{
  "num_key_value_heads": 2,
  "hidden_act": "swiglu",
  "parallel_block": false,
  "learning_rate": 0.00542,
  "batch_tokens": [32768, 65536, 131072],
  "doc_mask": true
}
Each number is 500 + 40 x the weight over its row's rms, rounded and kept within 0 to 999. Layers, rows and columns count from 0. Numbers have three digits each. The size before them is the row's rms in percent of the matrix's.

# gate: layer 11 MLP gate, 256x192, rms 0.248, rows 158-181, columns 0-191
# up: layer 11 MLP up, 256x192, rms 0.256, rows 158-181, columns 0-191
# down: layer 11 MLP down (transposed), 256x192, rms 0.249, rows 158-181, columns 0-191
gate158 096:474439461476507480504498557500506536509511483557392575495447483508549522493607467513496538519484531459435402427514493475503541452500443457502440526461468570419508483452473457506507552467512551473506516522484525455427503480494577432515520502550442506504497477449516518552481447551490531495481507421513575511456519505460524501516523495479549517557520560538569534453428482475517521597483521511515556501489502481491527521498534611497533559490476470419500500514479512486526448450490542471445478528471462556472559521622459484449552512475515526513523489569473435504503551442510517482
up158 100:476531497560516480463480542455494436538538511506534428487498484558477547532481582533571526435443469526558500507525481555499459489542460497525513474506475457516467480506541446492523526564507534544543418483490486452547451537508518526483463521463479525448534425505381477558507486512474451546525542531417515556495509564526476505446434500505487483538508443493488561537460492472515491393478488464445436503548576490451478540487495485529533539505522589581538451520494444464494545448546421481498547533561555457556453522503452567522481470496430483410521491442539512465498534521475526467
down158 102:493544492439539506412488459497395470570501492466501518499490491515503490484496490488510563469489458464566504469481456435521500440491550473540553542478510502526519417468472536485493500492502495500512542473443457577454470529466516464509580522526530459544510416493506464556560581550516596540539477450401407475522460484494438546571571515445525573447540517541496506531501523504435502457591503456554473502545525516500492518490450456502615521492533516438509490509487565473534522433489563486483525446475524523547548460540527467442456497546524517524500551558496499458538476488536536497
gate159 091:520527486535520538480514494461532515545468467534481519550521517481565470435536508454518439531498416450519508469446456532487390451505526491482487500414527516553512456589491406544468454440410502524520488510467487497544519515511502547472472536467466519501451497498449530561508550541562434555435496548545463481505508567475516540496512450508562482499497519481526430499515530442524531486589522516580502546545461503520538517565533520498472443487488502537548548478544481548560496485440521521544497412534569576529444541444488545472530545489500451464560535493575435543558484509499523564
up159 098:454445495492553500494483493536508530531490547427534554479519496519499482519481443511517508472510537504468525535562475487539429539563497502498511476512490533468490545460485527493483531472520599579531566545441444401425533547498518528454507514493542510454514569535572477510500479514437484476559422497449528502538516502450442516509501542447458434482538481542533489563451487474448477496479412530442475422432528556551544509457508453455443469551478508474505525474517477513516527484555483498484513469518548448536565552491511478568430488506515535513434452615416546493436568562451481482
down159 094:557447537483509496520506474537472503375523531591494528475522475499547444430502498462486450547532509516550453452520511487544549466388509492553479490477489506476563415486468462541531469495484556524477508531540543474508443476460508521548478507544472526456512451476551466593475456478489404497481524494331491511525461493548499491426514476527538483457473480472492479526466480489553505530440544480519468569526463447541520447504508424503537474535503455503492522492534482426504537571513521424437487493440518475512511426504478497448459464509517465479555552553521475433544523490517541554
gate160 102:533465535546474506492482555551555523536512546479546560552522407476489435483478489456463455570530519492486496586524467511497539491513512505546566456547469475458515443430448544503571526576525543513600473488504471519409452489558546430517509539496453497518523499508556526406521513553481513424471583471500454534506533504492538551452443528471536458580526466466491514409508478512516469453482498472489463480550486498517543463458522505469493457536452472518464480514472481489480555469434541459576524455536553550467477546410549551492608545519495479502481450495527498469540518542503497476
up160 100:549500475489510477476507558459584552487507467493398566523540525502489537506503448485518451465473472549523549501514471485493477545503514497485498452424459481462527524500473478550498534467448494534467486477524523546518473451452525504545515476476404487527432499483548565520491485539559386488562482495547536521490537455510502506519455436495487443519497557505466555524534543434476506526606518490597531425536484527479574543520483490537577429433507559500519561479505467519558548487487507497483508508497496414538455587479465485531478515502425577568439556470541501439509545518459503423
down160 097:455407449442527503523533454475433383509592479532546505486465424577480521516535501504518542528500497517485490497533408525463529501549465452433544529550475457462433505488465551526529529494512527497461548506480538492583553496475498457526511514459501565513566539489480410540454537518514564481427455562567480482487445418482506501579516489496566485426541565552485484512556452504451484520520464517566554496438473508482480513488472484516504490485540562455467520508522523521468483467465498538490537556537430467488563561478496432530515458512477432514454519500551540505504494533430544543
gate161 099:459548508464456541518505424528521482526506451474592513590542546464556417499591499473449477554476516508462484527534460555493484455434552487520509504469497569449540508545480479449512458492455528529562472414497448566549566518546498532478503485450484491523519532514492449498478519504536527525568487565517493532559517570542387551442502507456557453476505468489500479561551489514489561568534477470498527495509477496568533490468585550433480580439479486510544561474494462456451512464456536467584496535454457491484483474510486463503515525565516468517498563410480477520474481510537484547
up161 106:441471507494509583470482511496516496484449556472420452478475476490522432520531466545447547492510577487543556526482466500494571476574515507523482483457371460514504553440516514561527523465513510544403530525508532531473440514564502515514529486520522487460440539453521534537536479568440537521504457476411494416504515491513496481467548526560600518428491522523495453437490493435441519442506538484460464461478443519472473489513602392527501507430569468443455491494513487510560507495489420546504471490465501507427537557461519519486502506477487505541460450500489532517555531476488535498
down161 099:522526503490551506492489470450503518480451538517454450527431518441503522452526432489524484542553512478448527438545480504523597484484496466500497524591515505542491515488494458487497498522424504501514523518489457454539518535518497459454478531496431522519541461492506485486490540435479496545479481610481515503529458535537588428439485510536514539475467518619469487497445623484552504508562523511412539542486499583547492515472515453473519496519480534552502418439449496518480517587451439424481501519483448485404479452484516498504505526570493461540470424509576501469514454455572496527
gate162 098:533471518531518547460542439493542508492530550400522484508544498500503531491498524535482521502504456509545469519557471430515467508480476516383469547532586524575556520478498505455519593502445485547489522456476555492495486456573507450512475508501476482566526531518447498465461518561511550530464441570435470534572459480572446503523504413554517513512493567471579532502528526476455498447546551505476498503523567480444503426458485477474555633469477473480535486473466444501498547532481484502493442508489490595531475493511502571532515489517557479502524545505539571425519528474453563492
up162 098:512537503435506485491429520535570457451537522533538485591512521507506596520479602501508496483536513512482516526473494531485463483555571440460511494498415528548565456589552457532522521514485552468522436474456491485476486448508495501541487523502482498552505566581512563566511506524464465462458510428480487523477498533466560564526497481479530481467418573389503504436463515488573456483506462486563470496524506467427429608450455455545440467557490497463525459460478457550487505534480495516534553506479523450492461496388490490466457474528460519556524524537467477500484484520500491500
down162 097:456559505514499467506478503509544537415492482540493517420495478485546491477534504526491525563442494443566473478557465554495590472494540458516557528454516496553470479559481460457506447489491462542547536492507514573569527527504445523552535450538473516469493511475554485471455469439555579500484525527529439540508533528497496495529453548495447582479506478443527520523488518513526522594490480505574436487449478484540463542527413538440463505525475568566524451414621507576481459444548494536521467509470541461493476475491527432486437481547550496539445461515453508541476489574542503522
gate163 091:459601494535513445557515540505530526453573525474445577559568507486549550474498445510507516521525472483478525529534465515526561458495525509480490513472447541563461492540478566551486513559438494543489479442491446504494554547484468439517506484492546529471548450495463539483427475520490465540451493513528507549496483484470515489498494468452492498519512520461528461413528387542532439493466412521509465554508513371507508499496502533507481482495510525531551480514492460469418470471498451546435531466512432517435492491440486490490592520552566487404590499464425506517476550547548521543
up163 097:518517423518521478496525503471559506572447489443563470518465536513588530548570568511463457495532476509462536515454492517510493507508466511498547497528470433480536523504548502345514502517524533532508519551548534568495515507521509467449438554534471491566495492512509447545515490434579481476486520530415532494484471531529494480533521618480506498457486517513537428461514507429435497464467485474495561447541501564428533526544503540544526460547500516461537526482517490479537481509434467551477545443496539470483505455502516533536482439488384455533455535445548448440488527453422468536
down163 098:510470470426525433464507457519498464527486473487556558487476491520473517547516444545409513492400496448534528508448510499462491562545578432487558513471485498499479513501480474502570528530488481482582509469459470518502508568454477465472502529529479460539502507412486415500530460442489560569521495586426516505514570456552559471538544556519503544515533413562444516515475515511460502469518517463454503499476544505455526540518624479512551521435474492449515524409482521525443493486501419487493475491502516543493489471560454446514513563469510498482478491492527484498467465538438432608
gate164 101:459447535561569478505468537520437473536572536500448486488541462510456462492520523591502610523528487558552463422545528532516523523534499416427475510428551382561478513427596522494491469522496452520534570527520505447477571490459504502492481431531503495511513522479528492566473496454573501518480501462533492524510465452521500451467458450474558566414550463519535623547473439515495503548524498511486506503487510536505474494528482496506476511527448432528494437514586535505524500503533497451560463511519484532482543555510519417468471489546499535494431481551499507489531483475513520537
up164 101:568519532503454465479535434500560454501485461461516514460459565561441473510535461493524489447551547492506448532548478498533537452494486485477505487560453530485438515505500479492549492500493572533508475548470503508500468519565500460468566587456565508449587446500484484506552463509397540508465548532527479498511451532533545463553501486498570500543459519474495522527506508473581464548441579461420528505467515415496501505621501517516541589461497503484478533495464451521441523490496455540514472391491422430501480560503479533560476497459414529451528537515557478502496525502504516441
down164 103:548481466540471548494517465471494459518515541481545430464399541552509550551561486555486461514591477522536482506516495508511420528497435550523513441522437552496418506455481499540567443495488492480527499509512549464516548490554478514496483546473486544459521505526484547549518517474497538449431475536362552481506441431458521504470545484469542514527505502543468463495484440512531452487453566479481524508509469559497547453522492529497542445439528499515523523537486463454437484486568501483518459496500539459555521536483549476551520484435553497417513491463412546593452416468472584502
gate165 102:487461467446501540492490508524534467584531507535459497528452546485497455499514499512498527470542454545491561541543549443517514480570471445494496538538513481415473488464438495537465518479531467540464437543508423491503558501497539540604500425492440524503463506491516527467443603576459521526409506409482528498543499504527488440459468489471498473570486543446531564513559517486547498466533557555489463509502460541444483518472504470599501471450513484506523545525455554443483455567505505580447505545430593522531507483569515466469518430489517484559468579532500529478462501482493538465
up165 105:504455468477440503497499452578493561479487457544498482520538546482522555557550549559449502509446493451528515552474491447516471511549510545489521495566496435558451476457419543540468471526528466473467499532505474543485463447467377443561544569542552499524523547482533437574481489520569469500466462560484455537519499504556569537470531510487489453435542483533511440538520494498419511481586551447480511479554447450440461527511547527488490515463495514481454524463539493541435486545485516504486436581506441467435561516485493490532535407470519463475516493515443507486550574491553536502
down165 103:510549459508475450443534486467539388564471452606459493493495552471584488506594578415482574518569537484533505451514500507473568517485442535465490511512509507441416525473503447568525513471430532471467512448551537514526546483507587534525542535540556501451498490481497485519518505499480463513484512471502489426477561416482484481528580474496471494454458539512539551514508439479423487454503545535485503482416492486491521541472483479401508499571500431460512546445503573498527557529505452526467574497520569407498503472537505523518499463459503505518509482505476483508486560507501491510
gate166 098:476483450491456495465487444529497552461481486548491462444581551524524541468526494493435591531492485557523539455448478539599507466447576479490483493466517436524535559481449433532451541498467506491463555497485548545491476466516448522499479524490447539565547432513541506551501465515504528460509509496582517522479562578460514533459458577557487534550495463538527491544504485490448443488494405488465457511525478435532491529470575480470461492471517494515511472507485518490529583517474508517484592449411488462589568507526569513542465556524561490409544443537493469539447494477490492513
up166 106:533432514439479521407471502507518466474509542456602495514458455589555456461507501478502434481522491439562466513514500476503539516543500443488464505484497548496522454483457421490520491502460549470427446477543535467487516525577486473436471455518511443521562592429511446501438496498447458525497496431464493509553540455539483539413586455455536506442496515536498507503573500460454456517507554523526510516454514456455405489480565510502486503460575554553509521513561530560472561495568524454407448472543481500541506501500468534508530458529507472509483498528537560491512521480464562461
down166 101:539494433477559576441520562499437470503552553511546613500503553540450492483509462507518458524437503540596550504590514497444540475500456521491511481492637525434490527515488609446500515532451462540488460456472415498444506475484534560528574470524487491537501538524535462505465478548451489495471416485392495483550526540465525445479560465519516479485570472547417519493524477463509479471546529501448458444466471477520471491505541504551528463512497496488473479497484557545526547465508515488438513535485563480489502567460465513456500523481532542518460556501450454522478511482444496508
gate167 095:457543452537504499437530514545480576468514565471505455470493491453513441459495514456560437515517487488603482535491389505518582546464495543561447481396495453506478493439505496435554508586536519446537545494506512536468501524441507556495495473472434477524482591478525488515453438474523463513491519472558519489485552546474487470491506481430479446444538475505463481505516547523503498485497526483485531450484436425539503488495486486544520471519508457500545570526502497563454393552474487428488526470495592453588439471474459551495471503435492437522507569550488459489474481483540531529
up167 094:585508476522456474466535546541498578525523503450524503537544575526447528494589461473440539514560496479526538464460458459524551524526450431505514533497480509457488492478527521497590510559452453419474494510514398482442480467503526554473451427533479455489499524533514521545505450551554501524527488507542547436545486546527566481489560499506460543546455352462478477519525457486488475493416482493539469551563547452561508564488479499520520528490494493502548504458516471501470470564427437480463547536505527555519539537513553503482399474481519470513480534538493470481498487554585506468
down167 097:553450542456550480459527497491451531509463593447529504614443533501531505537489445487523510465480557545497468498573470515497498525441433514542433574562515509486493498467514474473470548456494585448542511476593537518475518434467500486454475503539486591429514599496546429473528487499546500494475449452537503560477580473585435516453582504497558514444547453545490442515425520514557473530482542478538488469501534436495438472463559462529497482488502499552529548521472488498549508534441523524496444422478506473510535477512532552527592471511466532484490505533514492496475475496492512485
gate168 097:472438490433448487466490541442526543467510496512532545442444464489541487470483559493515598449479498518462468451463528517468544472505473490574600459442497448528515511463458488517455516525481463534478466483530463470545519463523475438476521576543497579395582449440481526553571485551558501433478438540542514472488541528535549506524532456470467475513466526480498490503456515545452503488522544546450532451514545521511541555424528516528554523457488530512493476489456546459501478506463501496498591565487453478516521431508499478522478432470479539541522481549516436489510463520631419463
up168 099:410445470480518476513429460513504532523381457486526674529487548489518505454484532543549445456561502438508519512489488503424561522515502520530427526442517426426482479513561531505458517521576561587504498522506500528521515499431480505545535510472502525459435519473522523532479522516507491571493525511393538514464532521532487503428453513511525511516522537504463518495508460516497463509527459495495432522397465503549459507464474484476532508499494525530455460515523479524511466490426476515471444501517514466542507553531448516585544515500521464500431496522601552467575463493455494503
down168 101:511482477400543505474485502506514452494530418487465507481507556552489494511535535508445485493603497454513460524546482523467486585489493468504450503494570472545516496519483408508490467416529531464508475518482504532525525493503513522520532523439413518479476515447504503521505460420510465494571469563545495581411464426498496518491496535405462534486537420489534540539462513502416552465541519462456483503477546563469386480560474471524541491489445547523525566465550448426493505511453470411521455540530501449480482473442555464511459543440447445510502477502509503478557498531488554524
gate169 105:482504498492447534530548488485531586403509451479517545505484491449489504582550506509477572561511461496504495458506504492559520496546488522423488608490507563493477534482461454549448467496441563542510520411478487525525530509593445448531450556555496392461521585561562479472533515558444526494536507473568493494579497475448512497432555472381432471450461464508536487489533538562483517522517467496451512426468512448489474506505495467501471541513524529424499470517482537537422502487447503577480478524482497452530495528501501466541458519467467528455516527538536505510507496535499519554
up169 105:491517477483579464437465495471525453578487532502420504504478489514446453474506493486491479478470538514533463529534513484507553524520513448573577430524496474409534497477515561520548483449566472480530472490502520442483437470500584458473549505459483589520451500455463498472502482505418407480473571447406478465508546490460479500579473437537489524486447515493453428468463487418561511524435490508534487584555499508478460524513558488590484595482521492600473550515523490482522458477526498445476552463480503535467479491598514439476478479542469491526517486519475516528458487484533507465
down169 109:491509489491539544470497533513407581568520519474450500484430469410573485460449430480444510497468520492515531501507658491440530501555565514507549506476538385494495510449515473526538476425482438518528532526497506529507516462465476465421479501481541551501505515475471491526439520584509528441576508492572500450506501476558537434493508488506453517458449543505484498520584503506512489548513543494490457487465524473521453492443561546471497528488502482520501575528492474468507531483477495450427411488558432439471524512489556472454519479488531431539529457472476424506520540493456519543
gate170 099:423538510482543459493464440500500503580514488421460500503510465555526488516458552462461575506441450493518529547494525517499407501498535500529479525487403528545499489471450450503508462491485461507545452542519428550498464582506482507469515471523452394464408452464525456429511459530500475527430479476478443509483554507488508534527496482543496533461488555493483492498521562425509463559499490403498507483506471453427580515458481513526446439526612566477600493578502489527495498522522480417500544515471503499521494528500539496463440534468462479490504516524479423492529510492512487606
up170 104:479495537501542494504448491507474560575521498444424487467532509535459511443495480611443522555509435439483542524525555454516509493564502428517517494483479490509509548474532492493510460441487452475525426477473498533507507538487486492466434464512493471492489441499534474414460486546523549466448547422518494419501638463562496477541444465545530525502526495536496576577497502495486514551503560473510481541552443521479540574513466553555432427500588579509463481461519548504517489529512520454481466504494500537526498503416471542439473486486436486446518535596469476487540446527486476495
down170 102:487454467484507519469547515477459548467502530553473545508500494483508518517563482523559560563501531403566553459554532515466570501520454491437489541433512467471500503548460525474571420508526484459443516489486481518463492474467420533502556468475508495495459508553490508501542530454525526438528512389527442468530497562523470464509489506511475482441476559462446595597493503542484522519538555424524563487442454517492486528528586458467477547529542554517473416472589550551453521460462505495502421522522461491534494526535537544421486523532435500525580520514537474482484551516484499554
gate171 105:489465508489536475500462544488485550571545460430567512458572496572525503431532531456506496507483513585491461461521502424542386475538528520460576492474552496483551531469564479515498484522415455492486497462535463501512457527493452543459470552508438446577526493502467502440514490522595479491474483529487494527510480480481477512521623507497435481592535505480546520463544491513443479478490504505451505484501492427489601549487520523493519441534550520406426462516490563526501510563528575512513458477576509547491508547532481494503481527464501471475543445408438501452520478488533516482
up171 103:465505470524519536540584483439427508518444518538465462521440507442550536578445529500488481461522523450530434455442548496461521486463484467500443464550459523528474440488398455502496475465501507523486535526439536498442511506583508563507526500463500502483555414484488465504496477514544518491535466543549477554436525585502574567469416451464597517494530444522488461566459487507464502464507447488514535512500560519558506538537560507464534496535471444448471510598518516468465492463484589555411494504500481437517494551445519519518498512530517493477429469524534492497490519503423437467
down171 105:460504502437477465523533498556501543413522543496501549493442416481505494524494463558465418447501556552466497533464552523520495463507515535522500506561473487417488496506456504488506465548500446588489517507507488523491467552435410500502489502519501462471465518505487482461552501422557475480517432559458544491532492468544485441527433499576496555547536475500531482549534480537468476500510433477551455502546512435536578414534473584534532493495465484502473539530522407476522549490503562579462532483472469489465523473550463486487448548455492516523591550450492497521569523536478504630
gate172 092:479527513503435495536484500496476514528514561454545487518472552532495538494538546517519441502508445523459453520507506509533534459447497517526515525487546537498562542485385474466439511572513533516435469419490511489496527475530498532533570461592483484553503495499501480492467440494469485502496496464520452515446496531501471460434433474506547508546497481518481514520458510592473480477530491461534566500489545468448504585499583535422534493443550505502576450446489473448488513553478476427482539541498483526447465493487635494500502460510592476452453524457457563467565407460427564445
up172 099:503510515432455518515453490361481428533502546544552505484476532554538470426489447480541495491506452461459489534533581517429522481424518547450473485484437610512503499491531507594476507480526446457441507492499521469527519487453561557522543524480522489485520452496509525506444498520539494454531433523472495466459486551524498574462492518461568558539506518559505441541545461523477533549491467416492535482539479486447491536469494531476491489533468535547449476527563484519405492475515513443397523503505444465449495451492514520539435568432613522480518462477500561507490511519503483489
down172 099:603519582528414524573469480487487479484470476450402454502473535517557540562433532483516496569475443543467555498529487513477524514479436506546540551447509547491544471485525481449500464503504392548459539576533502553592562505484514508491469517522472504443491493533452488559494534554533505539457416500408513462512423570516507475518574467490519540568469499501530474507470415474515501482488542504462534469505464454490526529487551474547517524469612539514520516509457471526482561521482510429476454440491428512540478450538529521436503496511538466506504500518486559433542494501515483471
gate173 103:465534481509518478468498451454486532546466537562444504463479485508541430525474447541510542526497511508408515490458528409484519477510539613462512527468537466475487517523417466412522458477441491487571613477503495561546511515604444473520498542461493432511487534507425495538479529499504494504523466578488515468516477506530521462466533551550566503557533507517566526558572497510531511485482540454534492595560572506448495534499475490499453512475532433466496425494549447484510483481437472487430499506500499443457519448473579509569476447504544449465465456470488491466485539504540433508
up173 104:475510532521504478466468401390415550454532567565425464504505518502521415484514453490560488524506496502415465521487504396497530530547480496528546528403535533486399460534526441543557514553512486499562469472522498554519507521547482505511506507459544546481527496515521451517498464525502484450493487499526561448443553505552509527463528591457552480550498497535485471550524524445477469529467583525559554529549545533458499482487522493511493537506490459544488496455509466541462465513477442494509564419498498401570478479435499471527464467522453581539452520502452530502481524509540488549
down173 104:513560481503472556477415500573492516499482557514426392475480467511434523560488528597465512547512542529540479525474493498461492481438494561485490513502517521377514477466447419445483480525516523510559536471552468440485541500453523493517477457450451489438541498453525525452484500443515495519533538506547473410526486453525503540466481470525514494539579554496496497537481504499497436482527554491478544469517513460451433552575490517465467555531568523549516468463513464460480480499482508505466422595494523562543501529462438558470552509466480437415560470477512514467419531492477529548
gate174 095:534588583506522471453467501478515568459459538456521487485487514420415509507507558523495469512512572500458445536478500502474491519494460497477535496521485532511509555512433479437475551571466472512488533445578521497485568534537536536497521555530482505489507527476525570507553496574475505505512446568539482432479540401577496555453460486468559452470514471498489497522500484503516475528511572500496499499510574449467552477468562429512483482516460518472570446589422529477450487584504503477499484536529529475499586548436501478565472503438550476524489521471392471469521473569538471441
up174 103:537450473472460528467505462532464589440559504506512449490488487506567524488557524449532507602584507490520525457487478433548518527448472508477536549456486501475556486530443521428449458480541488486559536485476520550536525515509491541472464506518582519578469524509426506559466573490537453500507552440513510533483512524504466452445530490514505497497507506501514409453550453504575533425481534459524565470476495439477548456498485508481501520488503541457394545587485477500489539497482460519488570500445483433424509537418477463477536418466495473472460534458481513542452396540515531515
down174 098:412454568442578516545441567493546497468547486497520481456459499588503497503464510514515474471467491469505456544469510542583523440451504492469480464539554540479466459507504623490479484540531504527455490563547474462516534496476526494475443551459557564490540541515551456476493482557508482552566538455518472503505458494490493527501522488499510510477514539474442459486507407512515535574400544579541561501517485485572464517481519547505517525503542416527486403490455466464530476553549486436492468459442562549584483470506528508492443526541465427463550535472552473539485499504456487528
gate175 104:504488497479524522520505509479457492562503579468436511482570530514571515470498403535505531521458541569475416516489559534557449473523471467501518471406484489500524505482552476457473474486481535491603486467478485499510515507564574453429474568423550481568500479515474433528522543544489539445582527531537528545534535523387509534530554488438525507503445532425450469456556534471556470541447451495496480459464491563497427525551489434564551490464527469487519501477508518550473545539457585473549485522564489543495471479498532481438496468504553463490513468514490463464516552479544485466
up175 099:475568475551486514534476450494482510513434442502517487572509484497608494526565451458479474440528429480475483478505436521503495530403525565464552546512457518492525495509451515511496527451448527493503540567472483504424449499543438416440423450502573544533445492475529467446465457481539488510458471575531527494503473537556427479472538483571459465483477511578511485523492533486464499464484498474538546460490515426499480466420523549504478489580478475505425500535514552478520497483465514511513590543481529438426458502480482531536451562428534536508510517466480526438576571461492490468
down175 101:484530488560525460459550447564508442487488511516518479490444438467419489485511486485503556516489571514480508504564512490577492512445478524605537486529522519528489429452485431485468496435537491481538448441449549479525516504522475563573531493523449533474490521477540486421492531540483489512528499467467525453478533514553538500488530473390486450475524522467555463573450521463528507458538535559480536524479459463520494511413441565482468512557517447493544530450515500503507496555588510438451512496455475491460552502558431497524596547448527463530565534466525524480489565473488468385
gate176 102:543513473568446542458459503545505547468585474525538549450591490509487442558550558541482491454463500531465481560346465460484460448463487397524426533465437451405460534506506507546492432525444444451466522501483495496485517498476533498495500499563553480437500493507505419513469581494537502511509533506526504492527512506540499517468512495468437504546466514513445516455451514402473562535544511489494493480434403458554505550567518489491550492516422468481518472527508505492472477516492542449439527520529531462503535446551530454523511561516456506474487489467544460497512449529500460540
up176 102:519517490511510613450551599493559576518527517441453430474502508504485504506482518405491546500445481457414524563454564542611524510495577484512470472495587468447483494587524469498505534472503545481500490558485488521430482508457484530477415496531515502455493523546498487498453546581513505526469524491448501483479497413468456484508459575453528482491502472541536493492477525445499537455522496538481469540477506540516518489443538504463526452500528498560440510495508506457469480538487486563508449453449610477561541518517592518444486558501536512494544518474538514531395523538487532511
down176 101:472480505483567484468445493517473515525466545474467453538458515484475523509567581470443494489468484449529503501521506546582460501448482512544496464534472498508510511446463668517524459458573552525500467510499533540415532478538517511452475440537490529519499460630497484525488545496476431509458475501407480552452452404447506570469578487495525557419573475501457505503510522477569520506465521490527465552520494498538531492514500508484547513458450468523411507497560488474555452516520492567510437496472532456490470477490461557552526502504491475527444496492451473508457523466430570514
gate177 104:532520529534512511484522499453485492540536542488555503518524504415493547537428520506547450565474494544494460460502562483453488422463429563537495524548486466527574536517505473540522530553393561513565481533460413507508481527498532490494492445554497518549503523548454573511477519408467506462493531514508546508458493473457448483432557491485490466517497497393576481515565533506440446492521497540490484510504474518508512436445411548556522527533499453496569500462496534482491509445462523442484438517452555456488496516533432480495536496470446481549472549418496486464450471406448425520
up177 096:496458529462483574474529462507531496536518542510497478499582532528465479464505496476512425476566585469497452528495524475566551522506455467571513457470473496519457533457528512520505512486454583497480474464515489512436519462514499463507477515478513485535514560519560563522442554605541468480520555572484506462521532476463550555500482525517521452472474486441451447512510450511457448431555522472537461503476468510542483524528459446470473529552508486452429529548513526507565541526501368471454514509572565444469425559484568522601436544468472492485448545509552487446477425530482471526
down177 098:468450484571497501480560491459471520519448506545442541600422446444528535464515511566444457495451496540562464515500502456510545484514512512533462431552453555570433573467501556509530454473447479532483519559497506536508506528508547570576528386493526418491484532441502481490532479479515489485529483433550523454515494500580534532546475508475501496461438515466560525505480484483535536472438481547455557499527530520476511500510479556469525470533553551444455549535490449574520500454504531484528526491485480552440462574508472496505557375486479437459548542512499566523492476451487496463
gate178 102:438505541524559460496460457534515547471500500483470535515539432447509462484513473493603485445497518449472421432477513476472440499467443512510460521475459545535481492569500408481443539524488467473533497458460530529535540549569579479481455458493550529460538426441498540484488479437534496515510489571530421531529449520410483519411510532468489483502497431511472576533493502581430544522477454482474488479451545499553552532516522496490536488497518500572519422543518474532456496422516510473462505498514447539578485418460521501486484518511500533450447499466589452460538493454488558457
up178 104:472526472551519596460461527554485468452539483488497502499522454493511497477534544486474478491537451592518471495503484506425527524448485480549530456468424467537513460488478511508558499493569512471467446403449483471552537460517468553536589515499423554464451504526425506470460591437592546504495458520530517510527540450495495490542582564521519506474488534454513419526441505555534505408502524513498576524535478550488486486432485418481471509454529471505536555524558453462492543446439454523454524498466494477435522545538470494509509500552526525538507435561455549532523563506473453516
down178 100:470488488611525466473450507490458476499475560459506461493523458521524509453536479564442521452464499513512585468457496477460523479464456524504562477475439559443454522531518467525514530542472512479485631501448517495477484470535516544524519471526477536482519503495453577417490561384503391517540474516501519486566538571476486551491480568498506452528462527471483440510501540498463578458489470489476535547467482520491571519438531566475518528455495509541541518458530503546553519539601426514453532498491441467584528514521494437480517495514566505511460415546506528539489550541492506472
gate179 105:546485429420486547492554536562561561529537485528540508485472467473484489440498554521484535558469408533550487483497604481489508458478466499486520509503508517531483559464430494493493527527493520483435488449470556468460469462443474455536578537569532564418494497456551468612483484493514508491511500521523492498451574471510433492549497429476515483464494483525421525538477437490464504465494598465497520439563542512534491478473524482585518481490489521502516492467541502534541510468484434562453504529555462577450480509473527537471403450492485530503467604490552493544493563511540459488
up179 104:442478453430536507527519481486543483504473441517457379492484503510555470456481512481582582513499491509484506489456569532524538513522489527479543455495452446515485456490458537467427469496518459571560452500448437461491467515517450492495449517428480509518509438523639497509569568536535513433511445481472554488454576524503474468474477518481515547566534428429484487558466503479452419457462512487508574519508514461492479573465485477445531537521425495535496488522505489514490518533536463528524496520543541496528520407482545462466426453437503554525515537466445477479440522513451479451
down179 107:472452439519544445520449510445437470502554479477555452515501517490507464413503459487468475491481505512548456544472579528524498503518469548525548586452543437422443409506523589518529524494458519524486456513478536533528479507454533553515565460452526489515473478472573516500589597474517489499500462549499473457517475496498469515438450506523499464508468556484552554499485476495508523405561489468519455470552500442531472448476533436602486522428495510508449539452453507503496465564485431588475582504501453480579481550480529488502492464505455508416542488527446534527477491530509496537
gate180 100:522530523517459554509532449493553480576498454503520546483571441535534502492532505552464506575477558496541449480499463446558529482454532473498432562490545508501479493501488528493527500490533491484444453474577549449535548471467520548500416513551532501472493491490474534462426484508555518551496436445469467495542448533488454527537518536461513417518444498473503537546445407487498569563513465517506400470590464499524476521499453409497489526516465503497429508523489447472491526469566530478541479479561504500612443449512486456572477486530585537485546468501581531545487549508448545517
up180 096:559549466431551532502486520557462548562481472414496479528547483468465474459536540514548406550506486526489522457478496466543519407486473437474443536487547556533472445484493493491492505486442513488507470479501536469505433454526445469499536504461568546484530479547472521530511533501476565569490536533478471487530502432537484398513563503516503500482523528505464411505503479466506508535471463572461550532538481540501570460579503552491542566556523467470603432483430477524505541463515463534530512451574541447501489502466509467610468449450579494496495494537468519576453534510497485461
down180 096:504508540535524492552564507526543500514507498514501529478576440430502553557538455530557479468481504523485573514537527379493537452544518538473460486519553493447471499478458479475512540469461475491528448476543537520480512437510471496551487584551506412457537437443416503510475515514472511486511510482436555522484449543517492452528514479504506527437480420491484451565513479522478533447498426468399463503460464518528465538542436468441480450513446458549445519551500515585461556539490476457569475499504489440558493433570524432521532484505553511537495516487484496481591570517547448510
gate181 094:467505458523494476481501446555523527414483527528500489508446467512514533482588484536463524484455548515506505505452508467421470406467481480456489525527487560504490439512526503521434546485529461536377455573523515452515519494550529486494526510400505536456494442525558539487507448543464509518521497381515557533496434499515534488524550498545481455558552545508458557455552548513531499545493486519525536460538508492512479472521485466520506554491552492452467508497490494525568530500506475424533391576454461520504536566522466519432482568494541506566535488493403564523440522475585505476
up181 095:509525454455470538535483455450481486488485411544522556467509517509520533528488461495513475478503440538508563474529503520599531561544579548487452528448515440486487539501479447548602510474522486541494482540520563476502480419451501560509509443520504493487525484466532514464540449498475490537479530573437487484449530471556509511414423470522491505484461532483532460484499526532521527512410493456513555503464453459483461537426498476432403509441552503515509486464514488422430503461440516456536512379485444540485463535584568478514531511532491463455492531519479548506467560524445574508
down181 094:485513390481389468556457537512431504540501464525486471451512452518488467462449465437462460477480534520558578582502477513538573444482464477566503504486462435535533422470513549578490511490497414480470533483482488560485428512494435479449452533552530562437511528520567540510526483421482522493489490485429527537488471467459523542522469444512420478478515448504450527493512497465484481446435500511492492517520485503532403522503478499519493522507460455515423509471474540523536461458440459512479474497501465531461610502419454469517572478520473560535475456498514562566511488486530520494